From a checkpoint of a small transformer trained on Wikipedia.
Size: 14 layers, width 96, 2.44M parameters.
Architecture: LayerNorm before each block, learned positions, no biases in attention or MLP, tied embeddings.
Training: a variant of SOAP for these matrices, 3638 steps.
Each number is 128 + 24 x the weight over its row's rms, rounded and kept within 0 to 255. Layers, rows and columns count from 0. Numbers have three digits each. The size before them is the row's rms in percent of the matrix's.

# k: layer 5 attention key, 96x96, rms 0.0522, rows 40-63, columns 0-95
# q: layer 5 attention query, 96x96, rms 0.0518, rows 41-63, columns 0-95
# v: layer 5 attention value, 96x96, rms 0.0519, rows 32-40, columns 0-95
# o: layer 5 attention output (transposed), 96x96, rms 0.0644, rows 32-39, columns 0-95
k40 041:153132088156144089088099164147106084121132145112122122148108136133138118108078128108165119125113157085131059105153091141169114154121105127087150116126090125091136142113133104102102128132101114097132093147145127143168157099108153089130115121131103144125121086134138130102101155127101107138
q41 065:162093134080175073100125176114152106161142141119158128115110124128130140097138132148131093162112091123178130124110136128123123116109146128152116161093142166134159097083125130119133155123161141143152114108144127121108116098154129147165104096159106153105142171140102108102163134086123102147
k41 049:142093080109119128160166132124146164121169146154153101094150134161183125106187145112128142151089116171187123124126090110122146110143125127137099151143159092135143082118139075106148120139123138143145122132141108150109176131121153115104131129124122113095100144128122104148135096091124113123
q42 063:129092111076109138130121136128152107109163080154133123132152177095128143181132122089162133139138073155163133122116139114116109141123104139163131101141148129080154130122105105117157119110086146085172138114164113112132113147100136105128100099127185154116149120114094109121127090120139106131
k42 041:152147109078103146123128137154166155179120104135130099106118132107107159170089106099139131115096127140174127136137129174137137155110125146124153175126150110106127144089135140083176144143101092140114079122147092127113124088132157087140145134132095113130139078127123103138132151134128089133
q43 186:134112162137153155118141133108154060127132132171123158149099126113121114109125077099134119118091131125127130078155153131099163101130166133145150093129110136099114150114114126110111116116134133101138118111113111071122178174134114105128042134144132155146117120128107106111090122137117156123
k43 060:134122140129088097124165124138127105138084107121092112143124123133071136199138134110112112121096119150140110122135093148149165143122145068114144140099122129144129129113143076111147142136129110133122114136104133133137192128084099130093095109095095078089112121097135121144090127108114107129
q44 060:141119105109114147138155124117118144106109098095124120159135161082138134186135064113110165093105135120085145158119172099147119153147124155128131108139134124137107180149157135132119069123098130113141153135138118103160126129111144134128155146117156129116140089108121091168152122183094151133
k44 040:109141115118116116102141138130170160134109131137131123161135168139183128093162144083113098109133170096096140151068138145153153160117152137129136100124094122131114138118120124137169154124111143138125122128134183167141143101133122096155159140156142105108101094115149126157157118135099182176
q45 079:128129115190140158099144124172134130152167154155146127129152125125152116155153139092135119120143139120143135152148139203142140082136144146158144105163127115088154195142120140115168141084116133091123145136158137108143144184147133083146103143150126143127136166133140123130111119111129153124
k45 049:107130138119139137168150097154130123095155169109090160138095107117114097135151116181112104081127168140108122138154113150115147119163114100110140139108127159120123108131089108171151171108186145094165152095153106136090143148134122144086144113163127125100117166146153151127114134131124146142
q46 059:142165109090146131147156149122140140169144098151127135107091149108127117110107159141137098118124095136154105086118138102129146142129121104096169111084121157156147117121149120149140094146168153163109115152113099129103108105121141171101140113105123090126195182108113076144114124146127105146
k46 043:149127046114119118140131142134095109167117146117128103122103102117082133128115125130135135154119110146146122142151118175104098138114108142140159117110154109103175107141132117099124110108125093088131088146139052101115129090135148126180158142101103128154155110133133117074107116120136124117
q47 075:119132143154085131090113119119084117120166147109134130125136099158109174128131135138134151110133176150148166128149137127120133183154119144180078172140144145105129112142138140111152210088147140120154127150117121144159150148139100122128114119151113146165124131152126164092133131110166117155
k47 043:159099111129129127139160179147107126128149132128147122158168161130169113147098149160164147164149154127136061106112139096129123135157136155128140155181115130133131096170138127130103136145123124129137079150155110128145137099142124153120146154179126155136115139181111137075146129123166100134
q48 072:127133135173150110149174127178138107129118101120124134139122108124122125109109162127136106162152089137111095186114101109073090075119131138113126150117094094118119111137095091128109096134100148145130121134161116158130095128090124124154146073094121163099101102134129147111159106110115104125
k48 033:114123171132130122194102097107174152142117127128148151148129113148163133125109148157076162125104125101133092144121092204126125113134116140112124116103124114141136078144106125122134084107150102142133112114154146130103115105160132080186142142138139158106132108089146147138140149142144156129
q49 072:166092115113134129121121158105143143143124058118128150122164115103143137142125135127138102151132083094115108135148191124076114144155150153136149152108119102129158145115089134119139111130096147155137124126150123125109101138120143125116097099154149142139141163126109106153150159142163037135
k49 048:154124127112102125124117150110131112139144127164137132090159178097168181141103092136120142137080101128152099083144128144110121119112147129148168130180114121117138161141118127104154148102100087113140089139158103113077114111171124118108129145152110119148143139132116126168085141109127084165
q50 059:098096132112117100112136156131109127098144146161145129105165108190122117183100106087113159109114102141118093099129170106142144158122131066141147134150148123107118102068142091111123089146090158121103090144106131112154153144134115123153109141130119130130133154106157153122120125143169137136
k50 044:107165141120114097095125087132119127121132137126116111120109121139091151109125138073131148083136159165114170182127118145115131159151119101155123137132113119181135141104118143140145103150111183116107160123109134125105170152142126098145100095094078111108139072103135142157121131172133151136
q51 056:142120131125105081095149157114155111094140145158132072128163134108169115127107135099111157112119126106099116154166180186143157148158159102172152126141146117110149107095191097117129103117120154094119141122111136126135119125125135123104138114123146096138135144092115124136161109142143141183
k51 043:137121164127113156125142129121186115134141136149123139078136165141149141174134136116182106155105128146157120111170117124093138119135137122102165087123115155131130164103177155163146153143092101163093122122156162152134129111120150107137151115128139107121192129150141117183120113105132099131
q52 100:107106154092141117137136120153118176116089104132140118127135130157132110127139148149131153181151124129138116149087073060136103137080101089105124138089159136156133079122127133128114127152159095130135155100140136153118124070122133167115167121126133126110093147163146135152172131119117119111
k52 046:116120115124124113151116134098142131096133116156168105110162139184174156145175106126127113186144131148181156138150136118129131126135113077142143103133187141144122151106152138147129121137115173141097174153148110137159145145120135156110123115090129123111120155155123129194088136141139141129
q53 064:167149143098122152161125112136162123152088123162145132106128155112138157081136168124116122108153149139119139070090139132155103137115107130140153123118169147137151080116188122129151113151121142158140106103116132167149118120122151136098104137146146116120114111141093162089169170092157095137
k53 054:166154120138153081132116155082114126097132124181109148117145162124152155146101124131133118126101096157163152121171128118141094149113107114157165168121162122083099149093126132150145135165157122153142090120120097128059120120167132145112124138116112116146127103122143132165123149154148111163
q54 057:069145084137099157086141108136090165098116138125105078100155108118107110148168127165120101106113101114143120108165142131116144133131140155103152111142106090142126161128119120108138119085122105130084099132121115108107151139098128125108133174157115102122158175097149110132081139113143128101
k54 043:104129081149131129084169139119120124104117153124130127099088146097099118157149091170135128105127139124138161107180144161149096110121148103128168078111134173114125152127148138142104164107133133093100099118127108094121121135120120174094149100141093116152166152153129133165105139099114131158
q55 068:142138120124091106150091152106071131106134112146154145149141129166103154212103110119173167117106124144145110097137124085085150164100114091138120150121131119132164129125124133109131145100140136137159138151116139126154160149100119166117115100143116130168120111148123108126073154152154134115
k55 047:117125115159119139133109096112090133108121125096106094178153098145097135167108161100114164107121165132116123160092107139139133141172084165138151161161098094179121142132087101102148101106106129110139121184088101119107137144121113100126113124151116121145097093130141106122108136146118145144
q56 068:152129160117138115082163158122159115141133131129128147134138141127143126138178097091098129096118105129105139111150184145105140117151179169172134108125098126133132134103111148097141128134108104109112126096120141062114119157191148096141077156144114113130154143134126139160159145126168139130
k56 040:157134139127106147119171137129099165139161118113123116143126124136123139145131128081141111092090095082123076106106144097109142118129132160115144122143120155111111144109124127097137154134065074122133133105097128095124150166132117120116107109167098111137122103128122102125138139099069062164
q57 082:122169129143170105131122136132142079109148170121114139121086123147110105112123122160154107144119091134178116082135123145125179135107159130108135126135092149137138126141100114129138089122144129161079073139145116115071113129159140136171142135132133084117177143101126117111073144139129125118
k57 040:141143125119185145094115114135118098119148100154135137122135112106119163094105124123129151128107089104128154129082180076143134147101164110158094139089150119128103158141133109119122097132121118156141150119120165125184138184092119126132112128091138112170091123113104147093120142133123093096
q58 064:136112129094142166137138120097126147185115116170127124101144155073186134104124134097127110107128109103106167155144116101138098103131116139104142121129094128104131137100162151126132125146100096120134140103119128096099129125155152137118054154135135145133161117157108116123153093105079132079
k58 045:106109097118116125116120129210084151145106139122130130118108133135137111140146077112159082104142143098115128122141136159142139134144096105141163129135167149124128101103102142090118165123093133089167112129133083128141189158095124132108078112152092149120147131131097120104119124126122099150
q59 115:123113092101075098110106125149130166153118102144118112109139103108147130123161154144126127128178164135155162120125076116171115153117102107132121108134169114133112055148156131145159143119123107135137124106145153144129148073105112122104142172120152102093114137111127120093143112076131105132
k59 065:115128111125129124177146155117188121148130168157094111128130151123119120114163117136116084089134139152120148129146121115086124114101126121104121121072137142074160128098144137167130137165117092119109162079127184151115140146113135153128154090097124078097114117147167116127131104116111136130
q60 079:123149115133132155133171089164139133145150132132114087132126156094133102107159140161134093132138107125145142132101115170165101078098142178114133104190117118095113183154106100134120139127106108115088129096147125109113104145149150098136154160148145155112160143142137120121108101097129169116
k60 048:119147120087100161145172113118135156135077127117127147149119124110130097134159154127118092124200149154082141118093159148098135110110144157119119119143124115071117100129123144135122127115146111136131130116138127154093130094166105142126157124166161117124105165118087115133171104120131190154
q61 062:175128154115118100143139173102171152113119163140117153121147138141116145101128156096090152150125140104096100117093143158145109134126149096166143134105111158115145122104146162112108161150115098105127120108109169140154121126164140142133119134155095096112128091154129180156168179121164099142
k61 045:166147134144134143130133150038153101127139116107111125120141135137151197131117145090094109132099101130132091113141104141109131087107095127117107114113116088115107163127143142139139093152102099085159134110144138102086154139130123119097127133117145094120109106122125132179110103142080115132
q62 071:160144127092128118170133147163150106100115110161134092148152164131136100103104162146172145196108115100124119140112105112121125153098118123125105152137142100150198107159127091118109112124132141119116174111150135171100104108105136142088178099133158144132105147138105111140131127132112119105
k62 042:131137146117124126168081107137118113078116107122143117110158147130165123179140075137146113158111179112143108090145087122147134146143095111115149150169138114147095129144101123123151131120110133120157109149148085163099134111115136145075119129156136123125102157165105102142067145119148093131
q63 072:124119123134099152128189105154102182137130081116136130144142132093117159187173118147122137105157143138094177176120154118132125133135137142097154083134160095104123161152120156121114115110116091151178109125147133137143134171094134151140119100101108132126137157149152128148141119117108154148
k63 054:137174128125113129126132159137104115104124123135139145160145171111158173105141121124081119151138122093066155133112182154174081078148139118160151079144150117082142146126138110143108142178114128123105113141109125115126118129159090101129106120103154136155133121123138114160131136170119130156
v32 075:130139143153139055118134101130132089097145128097095163137128111135133095109133112159145147140120143125115149139084165111147118187075096084118118136123085116132122143133139154130137122107106143175139146174169082125180126120123085162127133119131128100104121098127131117150160128129142144133
o32 067:147121128107112185155164110152119131149123172145146108156157129115102111125116134140074131133126134104090119159137083126156144102154155159144116112150076130130122097166115094147131139137180105150128122142101180158098129110162142108123116139142122167161114154098119106117104129099174103136
v33 088:141126102128179120154126136109140140150127126115115158104085130130136156149101117113130122121113147186161130111081150167194123087094154078119138116088094114112100110099104110127130115100108117114083126138135130155116101130155115104134080168100092116099136143126109139170139122128103137147
o33 074:082134135110112142123104110135092095116104118118086133122136112152118120092139137155152158120156175129128132195160124104111125141165086126111105136177145078165092074145123160125147143131166129158069150120099078129120124138148129144126131137109134124134133151102111099111117133143127136102
v34 073:150148124111140084121134114138114100186087187160113083104134141106096159103114082154095114157134117096135149131129080139145132084126117138155116083174129124149145146126108139143110128108124124156113126130085139104089156131151142164137108125102128141146127107121105191113138137120140148144
o34 068:128133156137126176133177126084147168096150111118097139134110132110151111152122175155143170126117137155160144070155127124159146116107109109109111123084099126120146155109136136127134156138163150160125137135108119143167121152122142100126109129135167118092098138173200117125128161157117117111
v35 070:144122139143102118133093122116112106136123126126156139134125127129148102168181108103120158029143139132110154122145111153145168124114149150112137092122120147083103161115127159127141175145142133142122126109118168167130099118120164112126126162117092124106156121179119149146098104156105145157
o35 064:143128116131179133092123123139132156119142162131146120129139142131104117126069129123104119176146143106108124146142143153128108153132140130164127176121107159134140103101158183109145115103144113149122102129113085116131138159120119157173068086158148156156099169093094126095138172132113108122
v36 085:134128112097132143127135144106176151160112125126126107089182108096136137127148149136092145090120117132150100144159122098143137130131150133171126148144130092122155131132162123110091182170146151147151150159084133106123144109137099132162162124122086169125137145087102133159093133128107090173
o36 070:145112128149110148116139121162101123120126086113109108163104147118140147164113121123102105135134154140128136146127123163155098129146135056096106114113118142137130169094131117146136137097086141141114119108158122150095144132080143176143052104095106110099138094177152107136135120125108147161
v37 083:193106120127135140147092101143127125142101138126119123150105134132181141114154098114137146120122134123146107179125115165138187075119146093151124100152112105087114111140157149070124137114120148136122115148097123132129100105132129116143105122167139102111094121098101127115174110103073160126
o37 073:109201144135109122127124101126105181086171136125093116083117102146112109099132149170123107115130134142084118108088095106180123137108127122093146150153151126131106176119114125140137148112110114165131121130108095188140135130132134131109122152151118120138150157162158163118125135114150092142
v38 075:146183106124113123122112157136129072171099117128107166175081145116133116114136126119126108092088096094126155119123126116142152111146136102113112122157109152140146142129153148141123067107111160166088145150095121101173109123122122172121108156140114142078120109126117147107118141120140083137
o38 066:157105163119119149147148109126177147126117131144124090096114149100132109154127159153124115180139110142099138191163135154176105156090152187143119136119135092117129148130147097118120148134145136160098103117145148136151114083163103111150125126132127149153125096146143118106144137131182085135
v39 089:105159179138111126147136118129108135077131107140161116134085071109102133155102147101137100139111154116113178119155079089128112160101155130122123099113143111139145144126127122122084133111082137154100109148063115131136122116141128104173160158127122143125113144110097135103088146131155128104
o39 082:166095108120101120103149146099141090141125169117118096112113154089128108101141114135099118121118087144139113129146163140095131093127119135151135123129127146097138116108140121185179131106161106113136114074151118092127121133122137118078094125164136109125142119164101134103143145100188083165
v40 082:106125153131126126133158096107147127128151129094112106121126140122088124140085131100147122113099136090125096126147106122116153108200168170128121140150159160153137123076113116127160119138158139115147123097087100129108144113124153138069150108118120159115126129066120193111127108114119115107